Weights of a small transformer language model.
Architecture: LayerNorm before each block, biases, tied embeddings.
Each number is 200 + 40 x the weight over its row's rms, rounded and kept within 0 to 999. Layers, rows and columns count from 0. The size before them is the row's rms in percent of the matrix's.

# down: layer 6 MLP down (transposed), 576x96, rms 0.0959, rows 233-239, columns 0-95
# up: layer 6 MLP up, 576x96, rms 0.0961, rows 234-240, columns 0-95
down233,099,185,227,213,289,160,202,205,185,171,224,231,187,184,186,164,210,213,185,175,154,210,212,182,216,255,174,222,148,192,214,160,151,207,279,186,151,250,281,134,157,155,199,249,204,212,192,240,160,217,202,244,206,202,167,89,118,183,277,176,182,207,244,249,176,233,262,172,209,242,194,168,154,218,232,97,263,277,204,184,251,202,251,212,172,154,167,201,169,175,173,136,213,284,222,182,191
up234,115,271,178,243,178,170,227,132,156,174,233,232,213,226,300,189,270,177,125,133,171,224,191,261,197,170,208,188,184,152,192,186,165,137,224,154,278,217,199,257,218,275,218,179,232,185,197,198,181,159,164,179,202,209,212,223,155,186,209,152,205,150,188,210,188,194,193,200,243,272,163,248,249,252,203,250,229,249,190,214,199,224,218,176,157,222,255,106,150,251,276,142,236,195,151,136,151
down234,110,223,176,178,267,155,133,198,170,195,277,103,188,216,156,175,134,175,280,277,228,204,215,154,194,247,206,248,164,235,184,177,191,205,175,223,137,163,224,208,194,115,184,258,182,268,214,198,150,159,247,198,151,278,204,186,136,199,190,192,223,198,209,184,235,236,223,211,286,165,169,170,226,173,106,272,223,175,158,186,249,219,196,168,250,163,177,183,185,207,246,222,163,254,235,195,174
up235,095,202,211,191,196,103,236,217,126,222,152,212,193,147,127,159,187,212,188,219,243,179,189,199,153,229,222,182,256,197,209,188,155,224,246,167,247,217,226,231,222,255,120,211,92,269,183,206,223,233,270,222,136,176,207,233,130,208,176,157,198,257,209,255,213,198,210,188,169,244,153,179,252,164,225,214,176,244,179,202,197,259,105,232,231,191,242,159,206,271,267,148,162,176,144,170,218
down235,076,225,188,189,192,208,200,216,188,157,192,207,240,170,194,193,195,299,252,256,251,212,268,145,175,247,204,170,138,214,281,196,160,182,256,190,208,196,147,244,183,200,222,212,235,185,214,237,213,155,178,139,269,225,150,165,222,252,269,160,199,222,203,196,202,192,135,169,231,240,244,250,108,240,118,163,181,245,156,214,125,160,129,184,163,206,191,183,209,178,185,295,139,218,225,232,254
up236,112,197,195,163,214,332,178,267,244,189,172,130,191,137,280,226,194,157,217,216,234,186,223,252,194,165,236,250,167,125,169,212,210,229,193,246,278,141,166,214,196,189,236,245,260,192,143,209,154,175,146,252,202,143,187,157,254,206,171,238,237,173,214,179,235,215,298,197,136,213,239,186,158,202,115,153,171,176,198,197,152,175,186,213,198,171,221,209,258,189,235,165,181,164,182,160,232
down236,110,164,274,260,226,169,186,188,229,220,195,213,183,150,161,132,195,183,184,169,220,187,276,197,251,192,261,185,262,120,201,202,157,121,115,228,203,244,198,194,179,158,178,248,177,250,194,182,305,153,236,123,192,270,137,215,194,149,156,232,182,181,185,178,180,233,175,211,212,183,207,217,295,201,135,188,189,229,174,220,277,142,214,196,206,240,238,186,187,184,219,260,203,259,177,222,149
up237,107,196,195,262,238,135,277,184,225,211,245,167,214,222,160,108,185,266,287,221,169,187,182,166,160,197,248,185,200,225,178,139,166,160,168,216,202,199,180,220,212,138,202,293,297,170,184,155,162,281,202,230,178,168,217,165,129,203,208,222,161,226,214,223,161,206,186,212,158,192,171,260,252,250,224,162,221,201,215,238,162,194,186,222,251,182,234,164,249,227,236,145,229,148,180,210,310
down237,104,247,145,198,174,144,226,261,186,275,183,154,224,248,138,228,195,227,215,273,172,266,150,255,221,203,250,159,177,230,191,152,214,226,164,192,175,213,235,101,144,144,236,197,177,216,256,176,157,218,244,166,226,218,200,236,163,168,199,147,158,235,179,172,223,232,194,260,207,244,185,228,193,145,85,220,165,129,152,229,228,196,195,176,192,201,193,225,256,134,173,265,189,208,245,220,265
up238,100,126,147,160,216,197,230,199,217,227,168,143,157,109,208,204,185,172,255,218,253,207,215,119,228,189,207,192,146,162,174,165,125,218,139,184,163,165,237,224,231,186,286,246,256,181,221,285,183,165,160,226,208,186,229,289,227,214,225,163,239,206,241,209,223,194,199,177,218,187,185,271,232,205,175,181,173,253,256,209,68,209,250,175,173,211,236,156,223,151,201,164,243,239,221,172,233
down238,106,199,223,143,213,224,192,221,166,164,233,258,87,239,213,160,163,192,151,261,274,227,209,203,178,154,239,234,151,245,206,182,275,236,235,225,201,152,178,262,183,225,193,201,212,155,166,256,190,218,237,226,194,238,156,210,204,219,195,169,163,197,295,221,176,180,228,230,140,140,190,287,173,211,140,234,205,236,175,125,223,169,231,122,178,198,243,174,210,169,144,183,211,181,243,170,96
up239,108,231,193,286,209,199,204,185,194,192,227,228,210,217,183,178,194,132,276,283,183,157,174,220,193,144,189,194,220,220,106,198,229,229,119,236,202,219,193,205,113,144,229,256,213,248,173,192,287,247,198,197,174,218,110,165,132,246,161,178,170,215,233,213,207,285,257,242,187,212,137,202,262,165,188,192,211,268,239,200,201,174,189,227,245,207,147,208,206,205,223,158,179,115,234,140,214
down239,113,235,164,176,271,207,162,126,251,95,227,193,119,234,201,181,215,275,239,148,291,190,155,263,206,127,184,190,224,200,187,139,223,243,187,223,227,211,189,195,224,236,292,205,173,214,243,162,225,217,201,170,228,158,148,210,226,196,178,160,227,185,231,205,187,105,265,234,199,195,240,132,207,198,193,189,175,185,213,171,245,250,218,242,145,257,236,147,223,188,202,242,214,171,155,128,227
up240,101,215,186,230,188,198,195,125,193,191,156,164,230,172,169,233,190,212,168,316,230,174,253,239,287,238,196,266,194,210,163,220,217,238,162,218,228,218,320,201,198,237,156,222,101,249,137,157,168,231,261,227,178,115,192,140,159,204,286,223,210,206,183,171,189,198,243,273,218,159,217,194,191,143,229,172,230,183,167,199,113,195,207,190,157,191,197,220,179,217,216,203,196,167,151,157,175